Weights of a small GPT-style language model, trained from scratch on English Wikipedia: rotary positions.
Each number is 128 + 24 x the weight over its row's rms, rounded and kept within 0 to 255. Layers, rows and columns count from 0. Numbers have three digits each. The size before them is the row's rms in percent of the matrix's.

# gate: layer 5 MLP gate, 768x192, rms 0.184, rows 704-767, columns 0-31
# up: layer 5 MLP up, 768x192, rms 0.186, rows 704-767, columns 0-31
# down: layer 5 MLP down (transposed), 768x192, rms 0.171, rows 704-767, columns 0-31
gate704 097:134146124132144138125098158118140110100125135147058167070145135169125095126116132142127149194145
up704 093:132135111083142112107093094097142153156186129079134111104142144144131118148113134117185114173145
down704 101:153102126169113093144167129081106140136143108131152142123097122121065092150131102126107129156107
gate705 091:179123100146123119114125151166140136134161112171113132183147126118117122158109129140140119118140
up705 087:160139084102121139140147135140134120114130115155120131117111107137121127094080145110107119136158
down705 099:080098150137084093108141140113139133158117176118139168135127172131139107159080138127113110146164
gate706 105:147143133151087099109151103112163099135153104106093143080144104134134120081166168104123152090124
up706 100:133157162163112142157126147168139191111123140117129061138107186107121153122116104136142106170101
down706 102:113105105166148159162101107163130138145110175098119151132128156149137181161141096158082125170126
gate707 103:157099116075144102147157115093158121130155146109113155146166118165151133166138113157152099095102
up707 115:127121137132128115147109113129139120120160142168121145148137125101117125112123128086147144140127
down707 099:153121089114132090121133087110152128132108115153091114109153133106119165102137124137161123131140
gate708 088:101134137143148125158160127158095089079093115129114148161134142145102139140136170122148112141131
up708 099:093117157097137113156151148127111134086120114111126166133158141142128124132106140089161147135114
down708 099:162122154185094101133108173164146174128099196156160121129146150144127107125117115152167140117135
gate709 097:098094139142121128174144143111140123153134125126082087065124129084146133090115080115121153123138
up709 095:123128170114124110129189176136127178081145127146087133124133141123096094132137133128126116088055
down709 098:152131098155177075101119142120084084115117107128133142113154118126104107147122100153142109133106
gate710 097:151171115157105090143140137152096147103091146163139099138107140152147124148126071112121133093172
up710 102:117095103061088151094129149140150134127146124103095116123082134171143109107154157103122176141139
down710 102:085198133098148150106134129131102120100104110102167169118088107144109121134143120128099107120180
gate711 093:098106096148167149180172109137097139104134150165126128133126131171088116129143119144105124173097
up711 097:122160143137136141126126133141094138151127106121119113139137127112137105144098137100094069105113
down711 100:139133113132133109167171086138136178108166130134090172167108094133144157128171111127141185121117
gate712 107:183159154116139122108151140111127131173148118142132081152148094117097107171104127135149124106158
up712 105:111162125147138123063164093097121107134132126088139118156127096087101114134110138155201144179130
down712 100:113132133130094097103106096097147103160122105107142093133152146128125110101080138138158121119138
gate713 111:124150129147126136110151152101128128090155097186084160106115093094136098142150152113138163124137
up713 112:162118078154121147147123124120124113127088143130119142168103109153138116138134121099122122114120
down713 105:146095131080135140097161119110155113087145105165105097188120177098124126184116129124128131151140
gate714 103:146115119103147100121144164113156147137163144125120122150130140150115163108098155111153184157099
up714 094:139099113112127106153166089112160129096111119128099156081087126113113152116157110120117087140142
down714 094:109133114130128145111066118121108143125119135161134109143156116095145111147085152097135173098150
gate715 085:164131101117126140123149151139141145146148127120117117137127132134162124111084117148081131152154
up715 087:120095174162124112141117140141108134137106118114116115095127134161129113149128125137128128067114
down715 092:133117090148156143198134160148111141151113145099131106115123111121150121155126156097085139178093
gate716 088:128117122139138107142151131120092125093138132140147162122108144186108110132138144150121151109129
up716 092:094140108126116123134170121126135099106138127159140119136139103115144112110164131166127161137136
down716 105:100116124087148128122146133143084140122117126125104107135097128175101110117126120155110152144145
gate717 104:090140171158139133104112113110119116162135138140139159176142156107152097141095147089110122185093
up717 110:152115114104154178169071122161117136102137123133164150083099145153131095132147135155137148111155
down717 104:133108114086116146196128140161141158131129136112135159154152113102137133118095123123088137136122
gate718 088:116166133079107118148130108140137145147118136092140088126128102103131129185092079139154105118139
up718 090:133123151219098151115121114101089092122111125127126098101148098106123121137136127075141075114147
down718 099:113126155085135145134111134123100099158122129145127086098159111101094117188088112153142133101120
gate719 094:144134129113105111125172123100121077166149148154132133110121090107155109152072094125139144106134
up719 095:147079125144093125123135147103146109151138140132133121104110131126142124129095110159142156136107
down719 095:093110126151154152133105135121123133126114084129104107115135147119157168139098130144137108096132
gate720 103:119146118151160153142103111087111126124124109090116099121061147123112120102127063131122114149124
up720 101:154163132096094124145107150127178163129125124155138137178156147085163090154135113098138125082185
down720 103:139156100123106135136105132130133140135130173132130098123112104108140108083125162084106134140125
gate721 097:114153088136126149123100127116112114166141138153085153151130128069127183121124132103108128098163
up721 101:116111102169136124120130115139106185094086120121095111078137112129139089163172126147111122131071
down721 100:127107111084114161146110157145093124120134130123155160130113089089147109123142114080155142081092
gate722 100:137115143091111145133096161157171174132132136102118091131145146107120143076122111154094141127125
up722 098:135115142133083130132142154106152142163083148126128088124144121114128126099121168126114144134134
down722 099:134131113120120134122084144142183124098177151124108145105145126117128129074099109173094145124147
gate723 090:139137153116131144083130143122119099103102160116107127105137138146087164132129114137146139139105
up723 088:147103121105186132149130146149151163164124118130149129113136157131153089103170151134128145127148
down723 095:159133159138117131136125101165117104161155144163155117114072134144105104107184123102123152141125
gate724 092:162136105134136098129128113142115117160118063112137158108141150136116139172086102087149153109149
up724 093:115143158105116147121145100112147119126097152124141131140111128137124083083135149114183167150156
down724 099:159119078141128105131139129150092140127117128143115183135105117140151143151088166102140165138111
gate725 097:136143110131135144107104140123109110151110106148160106147109123126152148107103129112137137132151
up725 094:140123096130135096150145143104093114104113106078129120131139136128131110144139164124122172145165
down725 100:128091085114137105166101118090136130148159147154149139120155147150164131136117168113119124110117
gate726 103:093141173122170142150153154110123219152118092126136139116169108137169147132099152108158152135116
up726 095:154079122130154142125176125149128134139146158159152153123168133134117157086133114115112083108117
down726 099:133095151105135153146153144119086080094110140142111127135133155180134140135146117121143088137111
gate727 099:143125140086129142138169154146143121129072154125102145155130108124165158124131118118104110143162
up727 097:164174130113159173158138123159160140065125165114117100143148134148125157166142120130126145117119
down727 103:125097105154139205109155103185155106130171176154168161126127141110137124097116165099071163128123
gate728 107:148135125134132141150131086193116149117114070122108131139129133131115127118118178123140171180131
up728 104:091104138097123143111161129154130153132102109142128175171126136140125127090142151124123141120118
down728 103:157104143078121123124137149122122119139172103130139162071135134132120114103120106131126132095127
gate729 095:182101115106159168145184069120138147130131128111126123126116145125094120093136120142110146115091
up729 093:136135101115125167126129075068101156153130153158155161097152087123130130111133138160105096105134
down729 094:108116118090135160131133125112128132152135112139133133115164109141087158089149143148150110120149
gate730 099:128102115133125144139146096128128129094100180114142160120115128144102179091152106117086166149135
up730 095:157190126116116132134139147161143146112108166139110154123083102137142157140099144168112126101112
down730 091:160128082149122151141109093133108113111136122161138102111118146131088129130127121141101166165123
gate731 110:161141119121114086151149141138130145100127134104120118161114142163125158165126132110120063119109
up731 101:128127124128121122102125069128112179141119151173120121103119123108151151105096150118138107132125
down731 107:103166101138149106161149112130130121129102132132133121141133156119096164111102133137114103113131
gate732 102:099150119140174110103131100121156111144162115147129099130114115155091123095144143080143135161102
up732 103:178107161128097144163169154153117117108123133114107131105105148118153143143123110139127148158138
down732 100:139165154088169106118082125129163126166118135130166137116135091126138128080137115143115129114068
gate733 104:108106110152107143123117088144171116137145172150084135140102112177085125112159149140116142142138
up733 103:140131104090124126144145108102090119127099140108152161148115097129183113107137099101137150167119
down733 102:142102114165167105147143141082075142060127107122125153151142162137125109158126092135098128184129
gate734 098:109138160128113125166105134143115134161152178113119124154102129147141115102118107152144184151162
up734 110:164114131103112104146144140138109089136138129148128126188150104072164125141096108111103116162152
down734 102:105109078115133165124116139107135164112114123094164120148103151144104128123134130137131146112129
gate735 099:093142129125102141111184116185112152132115158139101150085130185099178159177136118139153150121143
up735 100:086131121131164131109124125105159142086150161100115121144124134149120113110159131154173154114124
down735 101:104074179126139154137170148144109114143156159158105116134112080143163154148164131145100134126152
gate736 100:057170119152131100108111108134095152124102141113145130142147115114119122142147157130137180092111
up736 108:100108127133139092143066150129136128081117143134150148132112123136079126126160080129134118129124
down736 098:126118061149128140098106128136146117098115106129129131112105148130088131107131115112121124133122
gate737 109:134135122124170132153093116126160129142113134100096078099134112161110177127110135142104185133141
up737 106:060133127139093150125109133114087113090174116170113158087091153130142122118126101145131149130081
down737 102:090106115099141152140109121150098139130125092159142157128152124111123171157126133154136153124147
gate738 097:124170148116099116126093080115118149099116177146089147108125153171156126173106119116101151116134
up738 098:158116100140096145176107085074134129126095130087149157113164140148124141132130091122141100132131
down738 096:107163146180083113118129103155162113141138130148148124082103142131127102124133128126114139172117
gate739 099:113126078119175136115143047107129106110143132111140152088128129105131112111120124112147132173145
up739 100:153132119148132139105162112142140105131111111120165127179145126110177120159108108137145126129128
down739 098:087129119109122140146132105146151134156138153127142094152080150161129120113109117133118141132155
gate740 111:131170145086173136133152143172134070109136147128139114131126154096125185072133140148114115157132
up740 119:146120111159099164086088130121161154099122109077159123107190155172141118156133099130127126118095
down740 106:108125143115103121166130107111129143144125208124072145136139116131130120157129122158162142144131
gate741 092:153102124130142135109107174145109172113120146113181081175133104153097113129137114150126145121089
up741 092:106112128155124144117138167148118138147076106094127143157141150137134083072158168125121135123111
down741 097:141165191121184120146166163120130085121099109148133129145167151123106084120148135083157125083106
gate742 103:130102125147156120166132145153172128142128111096089113125105153140066094111142113119140106134098
up742 107:120150130184136139178170140099154136127120091145190148139163130155125139159113197129138150129147
down742 110:147131084093130106111104175118149107116129152141117121098087162140132102143137151097141112145168
gate743 097:128145130065113102131123147159124135136133110139137146115134148154107159096145093097131135141123
up743 100:145117088135131114136160133116163141091130151183135126134131127118099164111114167145132128133143
down743 102:143142129118092139142133112056116135070121162082121129107148126141144172098166153130091091162119
gate744 097:119099140107156124101123128163153096134135110136134122093102088141112113145138112126108148159147
up744 093:121125148134138111089101151153125151133117116133117150128103130134128121144122099131115124174180
down744 103:120132139150138111123126140129118106125095092112143118138150161116105133110109108082110123147098
gate745 098:125095098134148109148143158127142129176109114082115127129156137108156098164133150124141122116121
up745 100:149170113137136158128117135176096074076142121078142137124120098139122095079104169154128132122142
down745 098:092181109140114118154128170119139127118112154132128183101135136134141125136139148119164175150112
gate746 102:137092119148129151112110131129108115128118096121103157143128141136166093130102113099160154131135
up746 106:124163131126145102159115130141124105141137106149164135110115099131111156118127100118137134096122
down746 104:141116187120167141140133111124108137107104146105126076125128112092091133169158112114143096130125
gate747 093:139139149182150152119147113166094129115149107118151133134117127128128099158125078134121131120101
up747 093:130125130150136154169164116116110131135107159172131151110159146099153112131126135142138082153148
down747 094:130138164143158131113119141159063112121155121102151133161069096135098127148171157128149127116103
gate748 108:149148163109179166144120096068123138129155136108136143168094144113133150160108115141107120148101
up748 108:103158139125106149133149112169147150108120156123142121127169135112109091170111110161136122113102
down748 104:137126097123056106124130119184143109130118109164156096100121195157142125114142135146106155151134
gate749 095:102126129131120142141116112117141187127101135149144100142191134092132107170150130128114137108121
up749 097:143096147114108135172163128117116130093155145156106141091112141102130135141129135126116137079166
down749 097:136120169112121122147145129149102092167111152147140092099105148131149114134108127131193131095139
gate750 105:127143141080149091179133133113085163094099166156106130115132144149163138110088087137131110148123
up750 100:098095149143086134159134136142150121104112103163140110139161124139139108145120129108118137099114
down750 102:142129132067133114108139112122128148140131091127096141107139142126130156080158124158133114160162
gate751 099:128182164123157126120120123142074129108134119171142142125161108148137140115106114079124132137117
up751 103:152068109109098097131138105110141138134143097098141150147065134080086151138152146173123124155110
down751 105:147141154137128063138130121146161115105098124128140093169157110162085133114180133142119097135085
gate752 104:131125124141123110154100166143129138137137131113153164126140132141119134105121115131181140090125
up752 104:143098145196130155116130108118130119097141138120128119187163148108130115120137118095105125114109
down752 101:120117153143113152133158143157112118108157117139143124095099100174177123139174105113126128087131
gate753 113:122155133118127130154129066154151169087140140127173167145178098107135133129141090126097104140114
up753 104:111102154170103146147156092127130137145133164150115116151164107123135111114158105167154128115120
down753 104:144104137113143167144131154122095086072136107112149099150128107103090157148153114125094137129117
gate754 102:153111125117127105139144096114139088089117115100154126131150081132146086161133127189069114134150
up754 105:088115087092115146101150111094073169152095115096089136149120132138133156145153085072138118159137
down754 099:112128114182163095150134074115087159131114106132138112142115126094106092144125138152121168155115
gate755 099:143087129112106122133167154102166126146111128135080134110101161117131139111112118102158118130096
up755 101:109149131095129161168104121145113126146151150136090150112150096154116114089123106128062134140144
down755 097:138098129082106091159092143140109132143135100156138108127131128125111112137129123174136135114060
gate756 106:148133115122098125100157137154093155125133124112116176141126128076138123108144150106137154188114
up756 098:148139148121084139179083125158148129169169106113148135120109143133111151137156142139118181096098
down756 101:176108170110094115116152124131152143148090079111158116135152131128155154135134155146122152155109
gate757 096:121122149086109137108120127095101107129104100101150137115172144149089132115175070120128179153113
up757 102:144153115129128107115135118183139126142136109128149108132124106154120099127135135146097128144160
down757 103:105125140081166121134120115130114102108116154153139132146141100080081090117137127139137148115118
gate758 102:107128104137121135128076138121132079154086157165098115083097142081112137118129136143143076157145
up758 103:091099100172117090144152108123155113107093136106147141165124128111143134135078150107158103128123
down758 100:137121142102122113106114075091122115147149120123113127110148156110135109151150169183136131131131
gate759 099:128131134124119129130142102100085174151162081165112093153099155154138091099116114115149112139133
up759 109:099136133153144139101151151116074138098127110131132088155104149131155103119128106100136118163097
down759 101:177121141100146153151135101122146090138125134145155150122142132129164116113109172114106100125102
gate760 104:117136119137081164176159103098124108117066137156131128104125084129137055137124147111142160146133
up760 105:119098164136111113092170128138118083145107091161101132119111075110099131135158153118104115114141
down760 106:076144112094154113110138148139103092140123183144139126147169122091127133119109169165147136116172
gate761 099:147173115120133106197107114130120138131131090097099116118120147130109134123132143101120137136104
up761 100:105120108140156164097153145165123124119111139128131149125103061147145117143121113093088131131125
down761 101:117119074157117141122145112183115112135158124168208110114120129098147106094112116103140114105166
gate762 090:136159115101109162107141139143151121151129124136099134145156142132164111115121115134122156140151
up762 090:113099117118078144099117130146126177131163110157086148180105141142136131154167143127133122136142
down762 097:122089119103135084108086115112092107139101127141132066124135127117099133115133119131124138123174
gate763 098:183103146113122175146111125119141106144093155115147096099125122113145161110143082163150167121127
up763 100:151135129128148166120117125153155113107186112113141148127175101128149128096154114102115112127089
down763 097:151134125110140146140098114100157112096133119137144103132143118105090140154165097137142177113137
gate764 104:124150173085182124144136143094096138106127128097171158080116161114121136144144102074142127123157
up764 109:122158126122147109163155146182104164121111131153153090132099124088156135138134098082141116121106
down764 107:140102183130153128114126083098150138165138094155115130122145143146132172123106123110119109153147
gate765 093:105154121113121089158143128107110088100143127159111111091183121137128131129163133101087147146137
up765 095:119168136116094141116168112121101134137141116144133086145090116156121102112132161129087157111115
down765 099:155122138139129091148121089115147133109129184106140127129094112142115104125152107134155122120124
gate766 101:128127118160089127096134170126136125128120096093122117124107086099122142141113109130124101141141
up766 099:110125130098168135136103161126102150151159132156168148135126101152139152095117116111110104145162
down766 102:145159148139096163165138144133130080138145137122105125090117158139154110099143116160104139111104
gate767 102:126158100106108161141132128136110160138134101106089104082116110159126115128122134108142154144112
up767 090:109125179091136116081103093147120123097127109151151135129106156120130149141098107106142164138161
down767 100:103093192071126141145118117078123105168117121053136120119163108113178134166119108149086113123140